config = dict(
    num_hidden_layers=15,
    hidden_size=96,
    num_attention_heads=3,
    num_key_value_heads=1,
    head_dim=32,
    intermediate_size=192,
    vocab_size=2048,
    hidden_act='swiglu',
    norm='rmsnorm',
    norm_place='pre',
    norm_eps=1e-05,
    positions='rope',
    rope_theta=10000.0,
    rope_fraction=1.0,
    qk_norm=False,
    attn_scale=0.177,
    bias='none',
    tie_word_embeddings=False,
    parallel_block=True,
    init='uniform',
    init_std_qkv=0.057,
    init_std_o=0.0,
    init_std_up=0.057,
    init_std_down=0.0,
    optimizer='muon',
    learning_rate=0.00212,
    lr_mult_o=1.56,
    beta1=0.95,
    lr_head=0.00925,
    max_grad_norm=1.0,
    warmup_steps=200,
    schedule='cos',
    final_lr_fraction=0.1,
    batch_tokens=8192,
    max_seq_len=512,
    doc_mask=True,
    train_tokens=86230000,
    max_steps=10527,
    dataset='wikipedia_en',
)
Each number is 50 + 15 x the weight over its row's rms, rounded and kept within 0 to 99. Layers, rows and columns count from 0. The size before them is the row's rms in percent of the matrix's.

# gate: layer 11 MLP gate, 192x96, rms 0.101, rows 182-191, columns 0-95
# up: layer 11 MLP up, 192x96, rms 0.0991, rows 182-191, columns 0-95
# down: layer 11 MLP down (transposed), 192x96, rms 0.0915, rows 182-191, columns 0-95
gate182 099:45 54 48 49 62 44 46 65 86 45 41 37 57 20 40 41 15 61 59 45 46 40 85 72 31 63 66 53 80 28 57 53 63 67 46 34 55 62 39 59 54 59 35 48 51 57 50 82 70 53 58 46 67 37 46 56 46 61 78 79 81 51 54 45 20 59 55 53 59 45 35 54 52 23 43 65 39 65 71 93 43 60 60 38 56 54 39 65 50 56 56 49 75 36 52 48
up182 102:47 35 46 50 63 72 62 61 53 48 32 48 46 31 58 30 52 66 21 58 22 28 37 39 74 33 50 49 35 51 70 81 40 35 66 43 29 56 60 65 31 74 27 50 49 56 62 36 27 66 46 43 53 43 44 24 68 29 53 36 47 63 34 21 82 85 55 74 50 62 40 51 63 57 43 34 55 38 45 43 57 32 52 58 28 79 39 43 43 38 60 54 47 64 45 75
down182 105:55 71 72 37 62 68 58 64 59 36 51 70 56 38 49 73 52 21 33 46 36 55 46 41 51 43 40 41 61 56 48 77 52 54 39 51 45 34 33 33 74 59 52 39 51 37 59 17 21 74 66 41 79 26 49 22 62 41 46 47 65 64 46 55 59 70 51 66 39 29 64 40 47 57 49 72 48 49 42 59 53 42 45 56 46 72 60 99 33 58 45 56 66 64 20 40
gate183 107:48 55 70 63 32 49 46 66 62 65 39 31 46 37 49 32 66 51 37 71 26 56 61 27 47 24 65 63 63 43 47 39 30 39 43 68 64 49 65 46 41 60 55 81 39 66 43 57 38 19 71 45 46 51 64 28 41 43 18 52 54 54 47 66 39 71 40 40 75 50 56 69 67 62 57 40 43 49 63 48 15 31 76 29 51 75 82 47 30 74 61 34 62 48 67 49
up183 095:33 56 36 44 16 48 41 68 59 46 58 44 45 49 37 42 49 78 34 91 52 32 65 70 50 33 48 53 30 61 58 38 70 62 14 52 59 41 44 43 78 52 43 51 53 52 45 43 63 55 53 54 58 47 55 25 69 25 45 32 66 62 38 52 56 76 73 50 28 50 36 61 52 65 57 45 64 61 05 60 50 43 79 56 37 44 50 41 46 41 46 80 46 68 31 80
down183 103:46 83 50 54 39 32 37 43 61 66 27 57 35 31 33 48 62 60 62 54 38 25 30 52 52 25 63 50 52 49 41 51 64 32 62 34 60 65 30 28 44 65 25 44 35 69 47 54 35 14 50 40 61 39 38 62 12 53 77 47 52 33 55 33 63 61 49 46 38 37 50 69 67 41 57 34 40 26 49 32 24 42 59 32 39 52 72 18 47 61 25 44 43 72 63 58
gate184 108:50 20 39 11 53 41 40 39 47 41 38 46 65 52 67 25 39 40 62 60 43 65 83 38 61 50 39 50 47 22 59 52 58 37 29 21 58 51 45 46 42 23 24 67 41 71 59 45 29 77 64 50 40 38 61 34 53 33 74 37 49 29 58 47 61 24 58 31 38 45 43 70 48 44 59 56 47 56 64 61 49 42 18 45 67 71 59 57 57 31 63 43 35 50 71 84
up184 099:64 36 60 78 66 57 35 47 51 45 22 59 49 31 58 80 43 56 59 75 55 54 33 43 48 51 76 52 37 40 56 55 47 35 71 59 42 51 30 63 73 63 79 79 57 38 40 59 54 44 32 42 56 40 40 53 17 63 38 52 33 28 45 56 70 52 43 54 52 59 55 59 59 33 26 33 45 64 46 50 47 61 65 52 60 14 30 75 55 63 07 35 24 68 51 37
down184 099:52 57 64 49 47 64 42 35 26 46 61 48 20 84 69 46 45 40 31 54 45 72 50 53 57 34 48 49 47 85 56 30 42 62 70 60 88 54 62 18 37 40 34 64 59 49 78 64 53 34 21 70 73 44 47 56 21 75 59 60 61 63 28 32 53 42 37 40 44 58 53 68 53 31 64 55 41 35 40 40 46 41 73 77 41 46 42 34 64 44 32 52 47 48 67 39
gate185 098:65 42 47 49 35 42 24 26 42 43 27 26 64 74 61 49 67 51 28 57 58 46 34 33 52 38 38 61 60 33 46 47 53 41 41 45 54 58 39 50 53 31 45 71 40 53 53 42 57 53 63 29 75 78 40 25 40 72 56 60 20 26 80 38 32 72 45 30 41 37 67 31 62 31 42 55 57 58 55 31 63 24 17 54 59 53 50 25 57 81 56 45 64 76 48 46
up185 106:25 55 68 30 68 40 49 64 37 50 69 77 47 60 45 57 44 37 70 63 66 44 61 42 36 52 35 53 61 37 44 59 47 27 56 38 28 48 63 66 28 34 04 70 27 35 74 45 50 82 41 69 68 60 32 56 62 65 51 69 51 34 68 45 51 36 49 85 69 58 64 59 64 81 27 47 52 76 55 51 66 55 39 49 42 60 55 54 57 49 52 63 43 23 56 42
down185 100:51 73 36 54 48 82 68 33 52 47 53 59 46 51 24 62 18 74 36 36 56 52 34 49 69 40 40 23 81 60 67 49 38 63 61 40 64 41 66 42 52 44 44 50 42 34 49 57 36 66 38 46 73 65 50 67 58 55 29 52 53 53 39 84 44 44 33 57 43 49 45 72 39 45 30 58 56 63 44 77 67 69 64 54 46 38 64 64 59 72 13 20 47 12 51 59
gate186 100:61 41 33 82 49 19 78 27 56 29 52 36 51 44 47 56 45 71 63 34 39 63 51 48 32 34 16 51 64 37 75 46 45 28 36 60 37 49 62 95 34 51 46 79 24 53 46 39 64 48 39 50 31 64 48 60 50 51 15 59 31 32 54 64 68 47 44 34 53 27 31 44 32 39 49 49 57 63 44 49 36 45 50 41 57 55 45 53 36 64 47 43 55 56 37 14
up186 101:51 50 40 51 18 22 34 47 60 30 36 36 42 59 42 36 49 42 49 47 42 36 19 53 53 53 70 36 44 46 39 74 60 78 42 46 55 44 61 48 73 45 81 63 78 59 54 41 43 26 72 39 54 25 52 43 30 72 93 43 61 32 56 43 33 64 46 65 57 46 08 62 72 36 54 44 54 65 36 48 42 57 42 65 57 45 57 39 61 54 70 76 40 47 30 61
down186 096:46 41 51 56 72 43 41 52 34 22 52 48 20 99 35 60 55 70 40 46 69 95 55 37 48 30 43 40 35 64 47 48 59 61 47 57 43 50 63 59 17 34 39 55 30 19 35 60 63 54 62 59 61 74 48 48 40 24 34 39 32 54 46 53 35 44 57 58 44 64 49 20 24 56 56 48 41 44 48 63 55 69 48 32 46 66 77 49 50 79 56 49 56 45 35 37
gate187 094:51 41 36 58 55 53 73 42 60 74 63 68 48 42 30 68 35 39 23 62 24 68 58 26 52 43 64 18 74 65 47 40 61 38 29 51 20 55 33 29 51 24 45 34 50 30 57 54 63 29 45 48 38 63 36 77 34 40 53 31 49 74 53 40 39 30 54 31 24 20 42 61 32 35 38 66 43 44 49 63 56 18 57 64 62 68 49 33 41 54 51 54 49 58 57 26
up187 100:67 66 68 43 67 41 62 36 83 33 76 47 35 59 47 62 64 50 61 64 67 57 51 57 42 62 51 50 30 21 35 46 67 28 26 62 57 52 55 42 63 21 51 68 20 55 42 82 29 41 70 20 39 49 62 61 66 54 49 70 58 52 33 60 73 71 37 28 35 60 31 60 40 53 51 45 51 43 30 35 57 34 70 47 62 61 23 54 59 33 35 64 74 50 40 36
down187 093:43 44 43 31 51 28 33 67 56 53 43 29 61 46 76 54 52 44 64 66 78 57 51 70 53 54 38 99 42 42 61 46 59 57 62 46 82 39 47 56 56 36 45 37 43 30 52 22 24 32 71 40 79 44 29 23 68 54 36 52 45 36 41 49 58 60 40 42 68 57 54 36 30 57 58 38 70 44 28 47 45 25 65 78 56 34 45 34 45 64 50 52 66 18 48 59
gate188 104:50 70 53 48 40 57 36 51 64 31 64 41 54 61 25 61 70 77 51 51 54 39 25 49 32 53 67 28 64 53 59 39 34 23 68 37 35 54 61 53 76 17 45 33 40 72 53 44 39 44 50 65 67 34 52 39 50 51 67 57 57 09 39 50 61 49 37 45 59 15 45 32 76 83 57 71 54 60 65 70 60 50 48 71 75 75 56 44 57 38 55 55 53 64 23 58
up188 099:62 31 73 35 83 55 65 58 46 71 44 27 51 58 47 38 58 53 38 60 36 40 58 77 84 68 55 36 45 76 38 56 52 60 51 36 39 41 78 45 46 41 54 51 81 74 57 46 43 48 34 37 60 67 21 54 54 45 59 64 53 72 66 43 47 65 79 56 31 52 26 50 69 50 39 46 43 41 58 52 46 36 49 41 49 96 29 19 69 42 39 42 37 60 33 34
down188 100:56 45 44 58 61 37 70 81 56 22 40 54 64 38 31 67 42 68 32 35 56 30 64 47 65 72 29 44 31 62 37 47 53 11 40 67 56 52 34 33 67 42 33 44 54 59 50 30 33 56 57 55 46 50 47 14 43 38 63 61 55 77 70 49 72 40 65 38 55 43 49 50 51 40 78 64 59 53 38 57 76 45 41 56 36 45 47 99 53 43 58 77 42 46 52 68
gate189 092:57 54 76 52 58 28 52 35 42 70 60 56 65 56 87 75 30 34 57 66 75 45 35 72 37 30 46 46 61 39 58 47 37 36 56 66 39 31 29 63 22 40 62 34 63 49 31 61 47 19 60 28 65 41 63 69 47 77 55 53 50 48 66 49 62 55 48 39 31 23 59 27 50 29 50 61 44 31 28 60 55 59 22 44 61 50 79 50 50 70 78 60 59 42 62 52
up189 095:58 29 78 43 44 57 46 51 76 41 49 44 57 53 28 38 57 51 24 56 45 43 43 53 61 70 46 46 55 42 58 54 37 41 68 57 67 41 42 47 44 78 38 58 42 51 77 66 29 75 63 63 33 49 64 44 34 58 71 33 42 56 44 42 59 35 72 45 57 66 15 84 48 84 73 37 48 43 47 31 59 53 31 44 42 39 63 52 18 47 67 83 79 55 76 36
down189 094:41 48 64 50 59 52 58 59 62 42 46 24 58 68 51 73 54 87 51 41 48 79 45 54 42 34 70 41 56 33 50 30 53 35 52 40 49 82 59 49 67 22 44 35 67 45 82 65 67 34 77 67 71 34 45 41 36 60 52 55 25 38 51 57 60 67 47 42 23 43 70 33 53 39 40 53 85 27 39 64 72 55 52 50 61 63 41 45 32 67 41 27 65 61 23 53
gate190 105:24 83 27 30 51 24 57 84 53 53 30 57 45 21 51 43 79 47 64 26 23 63 61 49 60 36 51 51 46 60 46 30 58 41 71 38 62 76 67 61 61 23 58 36 64 28 44 50 72 48 50 40 41 42 50 53 49 25 29 38 46 36 37 48 65 76 49 46 12 58 19 61 57 36 47 45 51 39 38 45 38 57 53 56 60 65 45 65 62 50 64 75 47 41 36 48
up190 101:55 85 67 62 55 62 50 69 71 25 50 43 23 46 23 41 56 41 66 30 40 53 52 54 22 82 57 62 61 43 82 60 73 37 39 44 66 46 78 40 38 58 68 44 51 37 65 40 79 26 37 51 57 28 41 36 55 32 33 43 60 51 35 64 49 36 44 45 39 41 36 61 39 31 31 63 71 28 33 52 31 61 33 46 56 49 26 42 63 44 19 43 56 43 46 66
down190 099:51 16 59 46 74 62 49 61 31 56 70 29 54 37 56 29 69 59 50 67 78 43 66 49 38 53 72 51 30 58 48 56 69 65 67 45 27 32 24 51 56 81 28 51 46 48 66 72 36 59 66 47 83 36 63 35 74 44 41 58 63 27 54 50 43 44 55 31 60 73 52 40 62 57 42 46 38 49 67 55 55 35 25 46 51 36 73 36 35 76 29 74 43 64 47 72
gate191 105:41 43 33 35 58 57 62 53 65 44 53 18 33 58 24 27 35 56 46 56 53 58 37 61 78 35 57 43 61 82 63 21 46 45 63 39 48 63 68 63 31 53 27 52 43 52 50 61 48 10 38 52 58 20 55 46 30 47 68 33 27 53 65 25 51 81 37 33 28 43 66 57 50 16 60 40 32 69 40 52 51 80 52 60 55 65 67 51 43 63 44 42 63 54 48 63
up191 105:38 27 56 38 73 48 44 62 42 43 37 35 64 51 48 57 26 31 54 14 33 61 40 53 55 49 41 35 38 36 29 51 49 30 51 44 20 66 41 35 41 63 47 35 23 35 50 55 82 31 51 64 20 74 29 45 67 49 35 59 55 69 58 26 57 37 48 56 63 35 09 45 39 55 56 55 66 28 55 45 66 59 60 29 64 48 39 63 67 39 58 32 26 66 35 68
down191 105:68 40 52 52 54 60 41 73 41 48 56 53 32 40 68 66 44 41 32 39 71 34 52 68 60 61 57 42 53 62 61 51 39 55 56 40 15 37 70 30 51 81 76 86 46 60 61 41 63 40 47 83 49 34 65 39 47 48 43 57 62 58 43 84 59 65 44 39 50 78 51 42 71 53 26 36 51 39 40 70 58 11 54 29 59 44 65 42 38 80 67 64 30 51 49 69